{
  "n_layer": 13,
  "n_kv_head": 1,
  "activation": "gelu",
  "rope_fraction": 1.0,
  "parallel_block": true,
  "init_std_qkv": 0.0294,
  "init_std_o": 0.0,
  "optimizer": "soap_variant",
  "beta1": 0.95,
  "weight_decay": 0.12,
  "doc_mask": true,
  "train_tokens": 721900000
}
Each number is 50 + 10 x the weight over its row's rms, rounded and kept within 0 to 99. Layers, rows and columns count from 0. The size before them is the row's rms in percent of the matrix's.

# up: layer 8 MLP up, 2560x640, rms 0.0995, rows 1293-1345, columns 576-639
# down: layer 8 MLP down (transposed), 2560x640, rms 0.102, rows 1293-1344, columns 576-639
up1293 101:52 54 75 60 51 52 43 40 53 68 44 62 28 49 38 42 45 54 67 43 57 60 56 36 42 61 55 58 62 43 50 51 53 47 47 50 66 48 26 47 41 52 48 39 56 52 61 56 57 65 48 55 43 51 40 49 67 58 57 52 43 37 60 42
down1293 102:52 52 71 35 45 53 42 55 44 48 57 63 38 54 49 52 46 49 68 50 56 53 49 55 59 56 69 50 66 52 37 65 65 60 35 42 56 44 44 32 44 40 51 65 59 40 39 46 64 62 61 53 35 46 37 46 59 47 60 41 54 31 49 62
up1294 091:62 39 54 56 43 38 46 50 52 47 52 13 72 53 58 27 33 61 41 35 46 39 47 46 62 52 62 47 64 42 44 50 50 42 57 66 45 57 50 52 61 63 40 52 35 40 61 47 52 52 75 58 54 57 49 30 54 61 62 43 53 60 43 53
down1294 086:51 55 51 57 54 46 46 49 69 69 42 54 70 65 48 34 59 43 66 44 49 66 48 37 48 58 47 58 50 53 51 45 66 37 60 50 57 56 43 70 48 59 36 52 58 63 42 49 53 58 66 42 40 52 53 57 42 43 75 47 41 46 63 51
up1295 098:35 39 64 55 57 54 40 52 48 59 56 56 50 61 48 59 46 42 61 66 69 50 41 59 61 36 49 52 61 71 40 59 48 63 47 42 70 47 27 36 58 31 34 44 23 40 52 51 63 52 48 56 47 64 60 40 38 65 34 44 57 47 62 42
down1295 100:51 72 39 47 34 43 74 51 47 43 49 39 49 39 62 59 37 59 52 34 44 59 38 60 41 56 55 52 46 52 54 54 68 33 57 59 41 39 71 45 56 52 53 64 58 71 54 53 38 56 34 53 61 33 48 52 57 42 47 36 49 61 35 42
up1296 100:54 59 43 53 43 37 39 53 48 49 47 49 43 48 47 42 65 61 56 54 32 34 51 52 49 47 48 40 50 50 46 35 54 60 42 62 46 55 33 50 34 66 44 45 39 34 55 45 49 31 35 61 53 44 40 73 70 57 56 38 63 51 45 55
down1296 100:58 42 47 53 49 57 69 55 37 41 56 49 47 60 49 59 53 39 56 45 60 49 63 55 55 46 58 20 28 43 53 63 57 47 49 53 52 44 70 68 47 57 47 52 42 50 62 37 53 47 36 41 41 55 57 51 49 54 44 55 55 55 62 55
up1297 107:43 58 48 58 45 71 52 58 55 53 58 58 58 66 37 56 54 34 71 35 58 57 61 42 48 45 42 49 39 40 47 60 43 58 29 69 54 57 35 53 57 50 59 53 36 66 52 50 49 61 67 36 56 55 42 33 64 55 71 47 65 44 74 57
down1297 100:43 57 33 59 54 45 46 64 39 59 58 56 53 47 65 39 61 59 63 49 23 36 54 52 48 46 44 48 45 41 63 51 53 51 42 65 58 51 40 54 50 46 48 74 50 52 51 35 48 49 44 49 48 53 39 36 60 49 52 65 53 46 53 33
up1298 102:30 62 44 55 47 61 59 61 40 65 58 49 62 58 55 37 55 51 61 55 45 42 53 48 42 46 50 63 59 46 40 48 65 56 32 62 59 52 56 56 50 49 50 49 37 56 56 50 44 50 52 59 65 47 58 63 57 52 60 57 38 45 46 62
down1298 107:70 34 43 46 44 37 55 46 55 32 48 59 49 61 57 57 63 34 61 40 43 52 49 41 51 47 38 48 50 55 43 50 52 43 59 61 61 41 57 67 55 52 46 49 53 54 59 54 46 54 40 45 53 50 34 62 47 65 49 56 60 48 53 60
up1299 091:61 66 62 65 58 43 46 54 50 73 50 51 47 21 61 42 45 49 57 43 30 47 36 45 35 58 37 51 66 49 44 61 36 37 56 56 56 59 47 42 48 59 38 51 55 49 34 46 57 34 52 66 28 50 46 36 49 57 48 50 40 40 66 50
down1299 097:38 35 16 62 70 40 46 39 60 39 40 35 59 41 47 39 68 45 46 50 44 61 51 43 35 71 54 69 67 33 67 38 36 51 44 71 46 61 51 42 37 44 55 58 61 60 29 76 40 64 41 32 74 57 51 60 51 62 62 60 64 49 46 52
up1300 101:65 59 50 37 69 47 43 61 42 49 45 63 45 50 45 59 55 31 39 53 39 53 62 65 38 42 55 43 43 41 38 46 55 43 44 34 43 39 74 37 58 59 57 50 50 36 55 63 46 51 59 68 56 48 33 22 48 49 43 47 47 35 43 53
down1300 101:59 55 60 33 52 45 57 53 62 49 54 57 49 70 59 59 41 39 52 35 40 64 55 47 64 39 51 46 54 47 73 52 39 48 51 54 56 51 41 68 40 39 55 39 51 57 62 44 56 53 45 43 29 50 43 34 38 39 31 43 53 60 47 48
up1301 095:70 54 52 80 54 50 63 37 43 53 47 51 47 44 54 26 50 51 32 55 62 44 50 52 59 55 50 80 56 69 51 47 50 52 49 47 55 61 62 55 49 32 50 40 62 54 37 49 55 51 50 52 47 62 55 51 27 44 64 48 39 61 54 66
down1301 094:59 41 35 53 53 40 55 72 53 34 35 38 57 44 48 49 63 55 50 50 40 59 32 65 48 55 77 47 48 59 53 40 57 43 39 50 44 48 49 53 54 45 34 46 45 40 42 38 73 58 45 65 58 60 60 46 64 37 45 50 39 41 46 61
up1302 096:39 41 47 46 49 74 39 38 50 48 53 54 57 28 37 39 51 51 41 52 44 53 43 59 35 58 44 57 32 56 64 46 49 52 49 66 48 45 58 45 46 53 38 33 54 48 54 39 61 63 48 51 63 48 55 48 27 46 50 63 54 45 48 36
down1302 098:62 60 46 43 74 49 48 53 43 57 43 65 37 49 57 44 41 61 47 51 36 57 35 56 54 56 64 35 34 33 45 48 69 20 53 34 59 48 44 40 52 43 41 58 40 45 45 56 66 33 69 51 49 50 62 47 47 54 36 61 61 51 61 63
up1303 103:52 51 58 58 52 43 56 39 55 70 50 42 37 61 50 66 63 60 63 48 40 55 54 41 58 56 60 55 46 66 61 63 52 41 54 32 57 40 53 41 37 52 30 51 30 65 59 68 54 50 28 43 59 36 45 38 61 56 60 65 52 59 57 46
down1303 108:46 74 42 80 41 40 49 44 73 44 53 56 50 70 48 54 37 52 53 56 59 53 66 43 61 59 38 39 49 44 39 36 46 48 55 48 58 50 66 37 45 61 57 62 56 55 42 69 46 49 40 46 48 42 35 41 58 41 35 46 49 38 43 53
up1304 093:42 45 50 35 58 45 58 45 42 46 48 45 41 57 57 45 45 53 68 39 66 60 40 59 37 44 16 30 36 48 49 58 48 31 72 60 59 41 46 57 55 44 46 24 49 57 51 49 68 46 75 43 60 47 48 40 61 54 50 71 46 57 55 69
down1304 107:60 58 42 50 52 56 58 50 42 51 54 57 42 41 35 53 78 47 48 45 23 52 52 52 70 49 33 53 50 49 40 51 56 75 41 28 45 50 48 58 73 56 52 67 62 48 59 63 51 61 33 44 38 46 54 43 51 51 43 52 48 51 45 43
up1305 096:46 55 55 58 72 58 55 34 47 30 45 48 50 46 48 69 35 52 45 61 36 71 38 68 55 57 61 53 49 49 43 47 40 45 49 48 53 63 48 39 42 47 46 45 66 37 34 50 44 64 39 62 44 36 61 41 37 42 42 44 54 41 48 53
down1305 101:54 57 46 53 46 59 59 45 38 56 50 66 54 51 66 56 62 62 22 34 46 40 43 46 58 53 56 56 45 71 51 39 38 66 36 47 66 51 48 54 61 45 55 54 71 55 48 49 44 50 57 46 36 59 52 55 45 64 41 57 47 43 57 50
up1306 100:58 46 50 49 77 64 48 53 49 29 42 54 45 33 40 64 56 47 53 43 55 47 48 54 50 54 57 66 50 56 67 53 72 26 58 43 59 42 51 44 57 60 49 44 47 51 34 62 56 39 45 68 68 45 57 40 54 58 49 57 49 48 57 50
down1306 099:41 44 37 50 50 74 55 61 63 46 66 50 50 65 57 58 40 45 52 45 33 68 43 43 59 56 50 60 33 29 44 35 35 74 56 52 55 53 40 40 50 61 64 44 39 39 70 34 52 48 32 28 39 49 48 58 40 43 42 63 50 45 27 48
up1307 084:53 41 62 38 67 53 54 76 50 61 56 84 56 65 57 47 44 66 58 41 35 51 65 46 51 49 36 34 49 35 55 51 60 50 64 25 46 63 55 36 51 48 59 24 55 53 52 35 54 46 48 66 59 59 38 42 75 56 42 54 42 43 58 44
down1307 084:58 61 52 49 42 32 40 43 50 47 57 45 55 37 52 51 59 55 43 48 64 56 36 45 53 53 50 58 53 42 46 55 48 47 32 72 54 43 49 62 57 38 44 55 44 40 40 51 47 60 57 50 50 39 61 64 61 52 70 51 61 54 60 51
up1308 107:46 52 56 35 56 40 53 69 52 50 66 60 36 36 33 33 48 49 58 45 54 51 52 37 48 18 55 37 46 69 52 43 45 41 60 53 52 41 53 51 71 49 47 47 41 63 26 38 64 46 60 47 54 51 54 59 31 37 45 60 73 52 32 47
down1308 106:57 41 61 44 35 61 20 36 47 33 61 53 58 60 41 43 59 54 49 60 48 47 49 45 49 32 39 38 51 45 40 39 30 41 46 53 65 35 64 51 57 45 57 44 72 44 53 48 59 31 50 53 64 49 37 57 32 27 52 65 72 69 52 41
up1309 090:70 65 52 58 58 49 49 58 22 43 43 53 40 48 63 45 37 56 52 45 32 34 42 52 52 62 42 34 34 45 60 46 47 63 63 45 48 43 68 44 46 55 60 40 47 56 42 72 46 52 55 41 60 62 60 58 62 59 49 52 39 60 58 45
down1309 095:46 52 48 51 61 43 53 60 66 39 41 42 45 55 34 48 53 60 51 57 71 48 55 46 35 40 40 65 32 73 52 58 32 48 43 46 38 51 45 45 58 49 30 51 54 38 59 38 46 41 60 52 52 39 48 57 48 56 54 46 54 64 64 46
up1310 105:21 68 51 53 51 45 49 55 38 39 35 44 66 67 28 61 17 61 54 66 42 47 64 47 41 60 65 58 53 56 59 49 44 59 48 34 48 46 71 64 51 53 58 55 50 53 62 36 51 45 36 46 48 48 61 63 38 48 46 67 50 40 39 60
down1310 102:45 31 43 39 53 51 51 50 59 58 42 39 44 58 52 54 44 49 59 49 61 59 46 47 43 75 67 63 50 53 34 56 59 54 52 29 39 38 72 40 48 43 49 42 37 41 56 58 46 53 33 28 53 42 64 49 47 59 73 60 55 62 46 59
up1311 100:43 38 71 44 53 55 53 59 36 41 43 36 32 33 49 52 58 58 41 34 65 54 49 46 60 32 59 66 56 40 31 56 57 52 40 59 62 39 35 36 53 56 54 49 64 36 59 63 56 64 40 57 48 46 48 46 56 51 40 41 62 53 72 49
down1311 100:63 47 44 50 64 47 52 34 63 53 59 51 47 69 39 26 39 37 53 43 37 31 55 50 52 32 55 68 36 64 52 40 63 58 58 53 63 52 46 27 40 68 63 61 37 30 54 49 49 53 40 67 44 49 64 63 70 53 53 69 30 36 46 57
up1312 100:57 52 56 68 62 49 34 48 61 47 63 51 56 55 62 40 53 58 56 47 46 38 37 42 46 50 55 31 36 45 47 55 53 48 35 49 70 51 39 44 54 53 47 60 40 66 57 59 47 48 62 51 59 53 48 55 49 52 55 65 63 56 52 47
down1312 101:54 37 49 60 63 37 47 37 39 60 51 46 40 44 44 52 52 54 50 55 77 42 74 36 45 57 54 36 53 44 50 36 56 38 32 64 58 55 50 51 48 55 54 60 58 45 41 59 60 62 38 43 54 45 48 52 49 37 56 40 45 52 38 50
up1313 102:37 39 41 50 56 45 59 57 59 48 39 46 52 60 47 57 38 47 59 69 41 64 42 50 46 76 57 57 37 50 54 40 32 56 44 56 38 48 54 51 46 59 46 37 45 50 51 54 47 60 63 43 56 49 49 42 46 47 46 50 48 51 51 48
down1313 103:50 42 31 43 26 43 57 44 32 56 32 63 53 46 61 67 51 40 42 66 45 56 63 62 62 67 37 60 48 49 55 65 56 48 55 51 32 48 66 39 29 43 47 53 54 71 49 55 58 46 45 42 55 73 62 49 52 45 55 40 45 45 64 40
up1314 112:46 42 35 31 34 48 52 47 54 48 54 60 42 39 61 47 52 26 54 46 64 23 48 59 47 36 50 63 52 49 57 61 58 43 43 64 54 50 61 45 33 30 33 42 46 51 43 52 42 34 30 63 59 51 36 33 43 67 64 33 53 44 43 61
down1314 123:38 57 37 55 40 46 30 56 52 44 37 51 32 51 67 73 56 58 68 24 57 44 52 55 55 32 45 58 44 70 47 46 44 48 42 59 44 50 55 45 54 64 47 43 66 57 40 44 39 49 51 72 55 33 42 50 43 49 53 41 56 47 42 74
up1315 102:59 51 57 47 54 43 40 61 34 42 50 71 56 77 59 71 43 76 59 65 58 48 41 56 37 49 62 49 42 44 58 54 45 61 74 46 44 47 35 71 52 60 50 42 53 48 60 44 52 52 44 42 52 47 42 46 48 31 50 67 45 37 35 64
down1315 096:60 47 33 55 56 37 50 45 36 45 38 47 50 59 60 62 45 34 57 55 70 41 41 53 56 64 50 36 44 62 40 51 70 53 59 41 35 50 42 48 41 44 41 34 59 51 53 50 50 54 54 54 54 63 48 53 51 45 72 48 46 50 45 41
up1316 095:42 53 55 57 30 49 63 29 44 40 63 48 47 59 24 39 60 57 37 46 43 45 30 60 57 52 58 55 48 60 18 46 69 66 43 54 52 49 59 49 51 68 47 41 48 50 41 52 25 43 59 54 33 39 51 48 53 65 48 60 59 58 62 52
down1316 096:55 53 51 60 45 59 45 54 57 40 53 52 62 47 59 39 46 63 54 48 59 53 46 37 38 43 41 51 44 28 60 39 30 45 50 61 58 44 54 74 48 54 53 51 43 39 37 57 70 44 55 30 57 60 52 37 41 46 47 50 23 58 63 45
up1317 098:37 31 43 28 49 55 42 44 47 45 47 50 56 51 44 47 64 46 48 38 60 39 32 45 27 57 48 60 67 48 53 45 59 58 45 58 53 67 50 68 51 54 43 35 48 56 53 64 32 40 40 69 33 44 56 48 48 67 59 37 43 62 68 54
down1317 091:42 45 40 56 51 38 65 43 48 47 56 55 52 58 39 37 51 47 66 46 58 66 47 38 36 39 52 35 45 57 53 56 34 43 44 58 46 30 56 39 42 55 51 53 43 60 32 20 46 43 35 46 47 49 59 40 50 50 55 46 48 52 27 54
up1318 101:57 53 48 46 53 36 43 47 49 56 48 61 53 56 49 53 36 41 45 39 57 52 43 38 46 53 57 52 39 72 16 69 60 56 77 49 34 54 67 31 63 52 53 46 55 48 41 62 87 48 51 70 52 52 59 45 66 43 56 57 56 58 40 65
down1318 099:55 51 60 45 56 32 56 48 58 33 45 46 52 60 45 65 58 53 33 63 54 65 53 47 41 57 63 44 51 55 35 60 54 49 57 17 32 59 49 34 42 55 61 56 59 33 47 53 59 57 44 53 36 68 42 51 31 66 47 56 58 53 44 47
up1319 103:36 51 28 45 55 55 57 35 45 47 38 39 46 38 39 43 45 42 49 58 58 52 50 45 53 65 48 30 47 52 66 54 48 64 52 55 51 37 44 45 30 42 53 43 59 44 62 52 43 71 46 46 55 57 48 39 52 56 56 54 59 62 58 53
down1319 102:50 47 45 53 64 51 44 26 53 54 42 51 35 34 34 56 52 44 46 38 56 72 33 61 58 31 62 53 57 54 57 39 34 34 57 60 54 55 50 56 46 55 51 56 46 50 46 59 40 61 53 45 47 51 54 31 38 44 42 60 56 48 28 37
up1320 097:56 59 70 51 56 48 49 53 45 50 54 51 33 68 45 41 58 72 52 49 46 56 66 41 43 54 61 49 54 54 51 52 44 45 45 48 33 46 67 37 43 45 31 42 46 49 37 49 59 45 35 54 37 53 62 51 48 48 36 50 55 52 48 57
down1320 097:55 38 55 39 43 65 52 63 59 49 40 56 35 66 42 48 48 58 46 56 23 57 45 45 52 52 40 57 59 52 25 48 45 34 53 28 49 45 47 49 58 45 64 44 54 53 56 37 46 31 32 46 56 47 48 26 56 27 45 56 55 35 64 39
up1321 095:57 54 51 54 34 49 55 56 50 44 52 36 54 38 44 55 53 48 48 41 55 41 31 37 61 55 43 38 57 58 50 52 44 51 46 45 39 58 62 55 46 30 64 53 55 26 34 49 58 49 44 55 49 53 38 45 52 60 29 43 57 48 44 64
down1321 091:51 40 33 45 40 57 53 59 48 47 40 37 50 73 39 43 68 38 49 56 71 49 52 41 43 42 50 59 71 60 43 53 76 42 68 38 54 47 53 38 52 60 58 52 41 49 53 44 41 36 53 53 55 60 57 51 47 54 57 56 61 59 44 33
up1322 095:60 67 57 14 38 37 55 59 53 64 66 59 41 48 71 27 46 53 50 48 58 49 36 60 50 41 44 46 49 46 61 55 53 72 42 59 60 55 52 44 42 51 63 10 50 60 31 50 56 33 43 65 58 45 50 54 37 70 37 54 54 32 58 39
down1322 102:40 50 42 61 56 61 54 29 58 57 56 55 70 55 59 55 51 54 60 60 35 50 57 42 60 76 50 40 45 56 52 56 62 49 50 67 56 37 49 42 33 59 57 53 50 43 58 32 45 49 55 62 66 38 40 39 50 64 34 45 62 51 80 41
up1323 104:47 54 49 60 55 57 49 39 37 43 39 40 50 56 41 48 48 54 43 56 50 57 54 43 33 53 44 52 54 73 45 53 43 36 37 15 37 38 36 54 53 38 66 55 54 45 65 48 58 58 41 48 57 45 41 52 61 64 54 57 44 43 43 44
down1323 099:60 41 62 56 46 54 45 54 51 41 43 37 39 44 39 31 49 55 42 56 39 44 59 58 40 48 56 69 51 58 49 56 63 43 44 54 39 43 46 49 50 36 61 54 66 47 66 36 77 52 59 48 56 40 40 39 39 63 48 45 47 48 58 53
up1324 103:65 51 47 62 55 37 53 48 52 51 47 50 50 67 42 66 62 50 58 52 42 40 57 48 44 41 60 44 53 56 73 48 40 48 53 51 44 43 62 58 66 48 41 62 49 47 56 61 59 38 50 42 35 50 60 37 80 39 42 57 58 66 60 57
down1324 106:51 51 54 39 40 40 59 43 51 46 52 45 43 55 36 60 43 42 44 53 58 39 46 51 49 51 47 33 49 37 61 53 51 58 45 43 53 41 69 59 54 52 49 56 42 36 50 65 47 41 56 38 36 45 62 47 49 53 64 48 55 40 44 58
up1325 098:33 50 39 32 46 80 44 54 52 33 57 40 62 46 51 50 42 49 59 55 69 47 55 33 38 43 48 50 53 28 53 38 50 43 44 53 39 35 51 53 33 47 51 51 42 50 35 57 58 50 41 44 41 47 51 63 67 52 39 49 52 38 63 44
down1325 089:48 45 61 44 49 59 42 39 54 31 65 52 41 56 55 45 50 47 45 54 51 64 51 52 57 61 49 43 46 33 69 50 43 36 56 37 55 59 58 51 37 52 55 58 53 34 57 55 51 58 54 55 48 48 57 45 48 48 47 51 51 40 47 55
up1326 101:38 64 56 48 70 59 54 51 50 58 27 59 44 60 38 51 44 50 66 36 55 55 70 51 48 42 52 61 46 50 60 50 43 48 51 39 53 32 31 73 46 62 55 37 54 44 61 63 57 49 54 43 37 60 47 56 63 44 36 42 49 57 45 49
down1326 094:59 60 47 31 50 55 55 41 43 38 61 57 30 44 78 51 48 42 57 59 43 54 52 43 51 54 49 49 70 59 34 46 52 60 43 59 58 59 62 52 44 52 61 53 41 55 42 56 49 35 29 35 56 57 60 52 46 51 42 71 36 43 40 61
up1327 100:39 42 52 45 59 40 73 43 49 54 49 35 60 46 73 63 65 58 46 54 53 53 47 59 60 55 41 56 43 46 54 57 50 37 50 32 42 44 57 44 60 53 40 47 45 47 50 70 53 44 46 40 39 46 45 56 63 55 50 58 59 38 58 70
down1327 107:55 38 42 67 56 37 40 36 45 52 50 47 60 24 40 67 63 66 40 59 60 49 61 46 56 48 46 54 71 38 46 54 53 61 37 54 47 49 39 47 57 60 51 56 46 59 45 66 58 51 40 52 58 42 66 43 52 46 50 39 62 47 57 60
up1328 100:66 66 55 70 51 48 55 51 44 68 44 49 48 50 56 38 52 54 48 47 55 44 42 54 49 65 54 42 46 50 47 48 46 51 53 40 46 63 48 37 66 47 55 47 65 45 54 39 60 64 66 44 47 70 30 59 48 63 44 43 43 51 55 43
down1328 095:65 46 46 64 48 49 36 65 57 58 53 60 54 42 53 48 50 38 32 49 52 49 53 47 61 41 45 50 43 48 77 47 32 54 45 51 52 63 64 47 51 41 39 49 60 57 57 71 49 62 46 53 50 46 40 41 43 46 58 46 55 52 55 52
up1329 100:42 56 53 71 61 47 55 39 47 62 60 55 53 60 56 44 47 38 53 53 63 65 57 46 47 47 48 55 31 76 38 56 63 32 38 49 50 52 54 67 38 56 53 54 52 65 49 65 50 53 41 33 45 49 63 50 42 44 31 39 30 47 47 39
down1329 091:42 43 58 52 71 33 59 58 56 44 54 47 58 47 46 52 63 52 42 50 65 53 67 54 70 48 56 41 50 26 33 55 61 47 58 70 46 72 62 53 26 39 43 49 43 60 21 51 58 54 70 45 48 38 66 58 54 60 44 57 44 57 54 60
up1330 101:51 51 47 50 51 50 45 36 35 55 42 55 46 37 44 39 65 23 46 49 50 65 49 44 45 50 49 41 58 63 56 46 35 41 37 47 36 59 54 36 34 46 39 25 53 50 34 70 51 32 45 52 26 50 36 47 45 49 51 41 39 41 35 67
down1330 109:58 50 45 44 59 31 49 53 49 64 48 46 58 58 53 65 50 51 58 33 59 49 47 45 53 50 51 49 54 61 70 50 56 52 33 39 57 53 48 50 51 67 40 57 37 36 51 51 34 32 42 34 58 43 46 62 42 54 54 59 58 33 34 50
up1331 101:38 52 25 34 46 59 32 71 48 52 36 62 42 66 52 69 43 51 59 49 53 38 52 49 49 49 39 49 58 42 60 56 53 47 60 64 53 33 60 43 56 48 48 45 50 49 49 54 57 46 27 43 63 58 53 55 32 56 39 55 37 51 47 33
down1331 099:46 63 59 74 51 51 49 62 55 52 59 45 49 57 28 27 58 52 32 51 57 50 47 46 49 59 56 49 52 50 59 58 70 46 42 43 49 64 46 38 48 42 25 48 28 56 50 53 49 50 53 40 41 38 52 34 35 48 47 52 46 44 51 58
up1332 095:50 55 52 42 42 40 59 59 62 50 34 36 29 60 41 57 45 35 39 61 54 52 63 58 36 44 52 48 53 35 29 40 33 56 47 58 62 55 56 56 54 59 33 41 31 54 53 43 54 54 57 47 29 46 50 47 52 39 43 53 42 42 27 61
down1332 095:51 25 59 67 36 49 29 63 47 57 38 56 37 56 38 58 60 29 63 48 59 48 48 60 33 58 60 61 44 54 52 63 34 41 51 43 44 57 34 49 35 40 57 52 48 68 48 56 51 60 47 58 59 52 43 46 43 57 48 70 46 40 58 40
up1333 100:59 32 45 41 51 38 58 36 40 68 45 53 36 49 45 45 55 50 57 51 46 49 40 39 54 51 35 45 48 47 39 60 51 45 37 40 54 41 31 48 44 38 50 55 57 49 70 59 51 66 52 68 49 48 64 54 50 52 57 46 50 40 35 57
down1333 106:55 52 52 50 42 51 52 58 58 35 48 40 43 61 38 42 63 59 25 30 53 46 48 41 39 39 37 48 64 55 56 41 51 27 29 61 44 41 53 55 62 51 49 70 51 36 55 57 53 42 53 54 59 52 47 63 38 53 55 55 73 63 77 45
up1334 101:46 51 51 45 38 37 50 48 34 66 50 50 27 57 74 30 53 45 61 56 43 50 59 57 45 69 37 48 70 72 56 52 50 40 49 48 45 44 76 56 38 56 63 55 62 54 43 56 73 52 41 44 49 65 57 32 44 44 56 44 26 37 38 46
down1334 098:59 43 34 52 40 47 39 59 36 44 68 45 35 57 49 49 54 57 55 45 57 46 54 37 68 48 44 43 49 46 68 51 54 57 54 67 50 72 55 47 58 47 34 58 69 35 58 55 51 48 27 37 38 51 59 51 44 57 48 50 55 60 50 45
up1335 095:62 68 44 54 56 47 46 32 53 65 61 58 62 47 29 49 53 35 58 59 55 48 46 37 52 42 53 59 45 64 46 52 37 49 48 58 38 56 72 63 51 49 48 56 55 77 53 70 65 51 45 34 51 72 58 68 43 51 36 68 43 48 52 56
down1335 093:48 45 55 55 58 49 26 39 58 53 51 77 61 58 60 37 37 45 48 41 56 55 59 57 43 39 50 41 54 44 43 60 53 37 48 42 41 52 35 48 51 59 54 45 60 40 51 32 37 45 47 49 53 53 62 66 57 60 51 42 49 59 48 60
up1336 097:51 47 50 59 43 56 64 45 39 71 75 46 52 41 44 63 61 52 31 45 43 39 27 44 53 50 59 50 47 50 48 64 51 40 49 64 62 59 42 61 47 45 36 69 61 32 63 46 59 46 53 33 57 54 42 68 51 60 44 54 48 69 48 61
down1336 095:46 57 58 52 48 55 58 50 41 47 42 60 47 60 36 54 51 64 61 27 45 43 58 67 51 57 47 59 46 66 48 48 40 56 53 60 56 45 57 41 56 36 43 56 50 59 47 57 40 68 61 41 49 43 60 42 56 45 58 61 48 33 43 32
up1337 091:47 41 41 43 56 52 42 31 43 49 57 60 64 61 63 53 37 45 61 48 61 35 52 52 59 56 53 52 52 47 55 67 54 53 62 58 40 32 36 55 63 56 29 70 25 50 43 55 51 46 73 52 58 51 54 59 40 40 28 64 55 58 50 43
down1337 092:59 62 26 42 51 50 57 49 77 65 64 52 45 39 51 40 58 55 41 48 64 50 47 47 52 49 52 47 50 45 42 58 58 43 41 51 51 45 63 40 56 40 38 38 57 36 44 43 47 46 36 36 47 49 46 49 31 43 46 46 53 54 36 49
up1338 108:59 48 31 60 56 48 44 62 46 69 46 53 44 37 33 70 44 56 45 44 53 50 49 57 48 53 40 38 57 61 63 51 43 66 43 75 62 47 51 44 79 47 51 46 50 57 41 72 48 70 57 49 42 49 44 52 45 51 38 46 55 25 47 56
down1338 106:58 53 37 57 49 47 62 49 46 56 48 50 65 51 40 49 41 58 62 41 47 55 65 77 47 68 63 50 66 54 46 49 58 55 51 42 65 63 52 47 66 48 38 60 66 48 46 52 46 61 54 50 42 49 42 49 40 54 47 48 54 55 49 59
up1339 091:45 40 52 43 69 37 41 45 35 50 50 54 55 54 62 52 34 58 51 64 59 47 43 35 41 68 56 49 56 56 59 52 50 63 45 50 47 66 40 60 64 47 61 38 44 50 45 48 59 62 47 53 74 32 52 41 31 55 47 39 58 55 47 46
down1339 098:39 56 38 64 56 47 46 56 70 44 37 50 28 50 41 55 57 50 47 28 40 51 49 69 35 41 42 61 44 55 59 64 44 68 55 46 36 50 56 48 50 45 46 45 53 57 52 38 59 30 71 64 42 53 60 57 65 56 24 66 36 57 40 42
up1340 101:31 44 50 40 58 67 46 44 38 44 51 62 25 54 52 66 54 66 51 49 28 58 63 31 70 37 37 47 53 58 61 61 49 50 39 51 41 51 45 60 54 76 52 48 65 52 37 61 55 58 35 48 32 47 45 43 49 46 68 69 44 50 54 46
down1340 104:49 44 56 66 47 54 58 56 48 55 39 59 52 50 38 39 59 55 69 61 54 59 36 24 76 45 63 42 54 37 53 46 41 55 49 48 48 47 54 51 63 72 60 62 58 50 40 46 69 49 54 53 48 49 37 51 28 45 58 63 44 42 45 39
up1341 092:58 71 37 43 55 45 63 33 40 36 42 63 55 59 26 48 55 38 54 48 49 59 40 41 63 52 51 33 55 52 53 44 62 51 51 39 44 24 46 65 36 47 41 49 47 65 53 64 64 56 46 31 52 49 62 60 60 62 33 66 44 53 39 25
down1341 092:59 52 60 59 37 34 47 50 46 47 44 45 61 44 61 39 42 55 52 51 43 58 39 54 43 58 45 52 42 70 53 54 49 53 48 57 45 48 50 46 57 40 55 49 63 36 33 43 41 53 40 59 71 49 46 45 47 51 66 45 54 54 52 46
up1342 101:48 54 62 60 62 35 41 58 51 55 41 47 76 76 54 52 41 44 40 48 57 41 55 50 34 52 53 54 32 46 45 32 37 57 60 61 46 56 29 47 61 31 47 63 39 45 37 47 28 38 48 41 51 37 58 58 61 56 40 44 35 54 33 50
down1342 097:58 55 41 49 43 42 53 55 52 46 59 33 47 53 48 43 44 45 41 51 36 55 25 51 63 35 51 39 31 65 56 61 59 56 45 42 43 36 48 33 40 62 45 47 37 41 46 67 49 54 33 47 30 47 39 56 53 47 40 51 60 47 36 35
up1343 105:61 43 43 52 48 55 61 65 49 42 50 35 56 58 66 43 41 44 58 40 66 56 75 52 49 47 46 39 67 50 68 57 74 72 41 56 51 59 45 51 48 62 50 41 33 41 61 43 49 82 34 37 63 47 62 57 52 39 59 59 43 45 57 41
down1343 104:71 50 55 42 52 56 49 46 52 51 62 36 58 59 36 47 44 61 59 45 64 46 52 54 61 52 52 23 75 41 54 44 51 48 38 47 76 51 57 37 55 47 33 50 29 45 56 40 70 47 61 38 51 59 60 35 38 52 66 49 35 35 64 49
up1344 099:38 50 50 57 65 64 63 27 42 51 45 46 55 45 41 37 49 35 47 50 69 28 47 32 43 47 43 51 60 53 52 55 63 56 54 44 42 39 58 42 45 45 46 56 50 41 35 36 57 67 70 43 40 50 40 53 65 51 41 65 53 43 28 60
down1344 098:34 49 69 36 42 46 51 55 46 45 45 39 59 40 41 70 51 55 47 53 68 42 42 40 44 59 52 61 25 54 53 44 56 40 44 73 46 55 43 60 51 36 49 58 45 52 42 52 45 53 61 75 41 42 52 46 51 50 55 52 59 47 50 47
up1345 104:48 52 50 55 42 49 58 53 68 52 57 43 37 42 34 42 45 52 52 69 48 42 52 53 34 63 30 31 61 65 36 45 46 58 61 56 52 64 48 53 65 31 36 51 57 48 52 47 52 50 44 43 54 61 56 44 52 49 60 65 58 30 39 42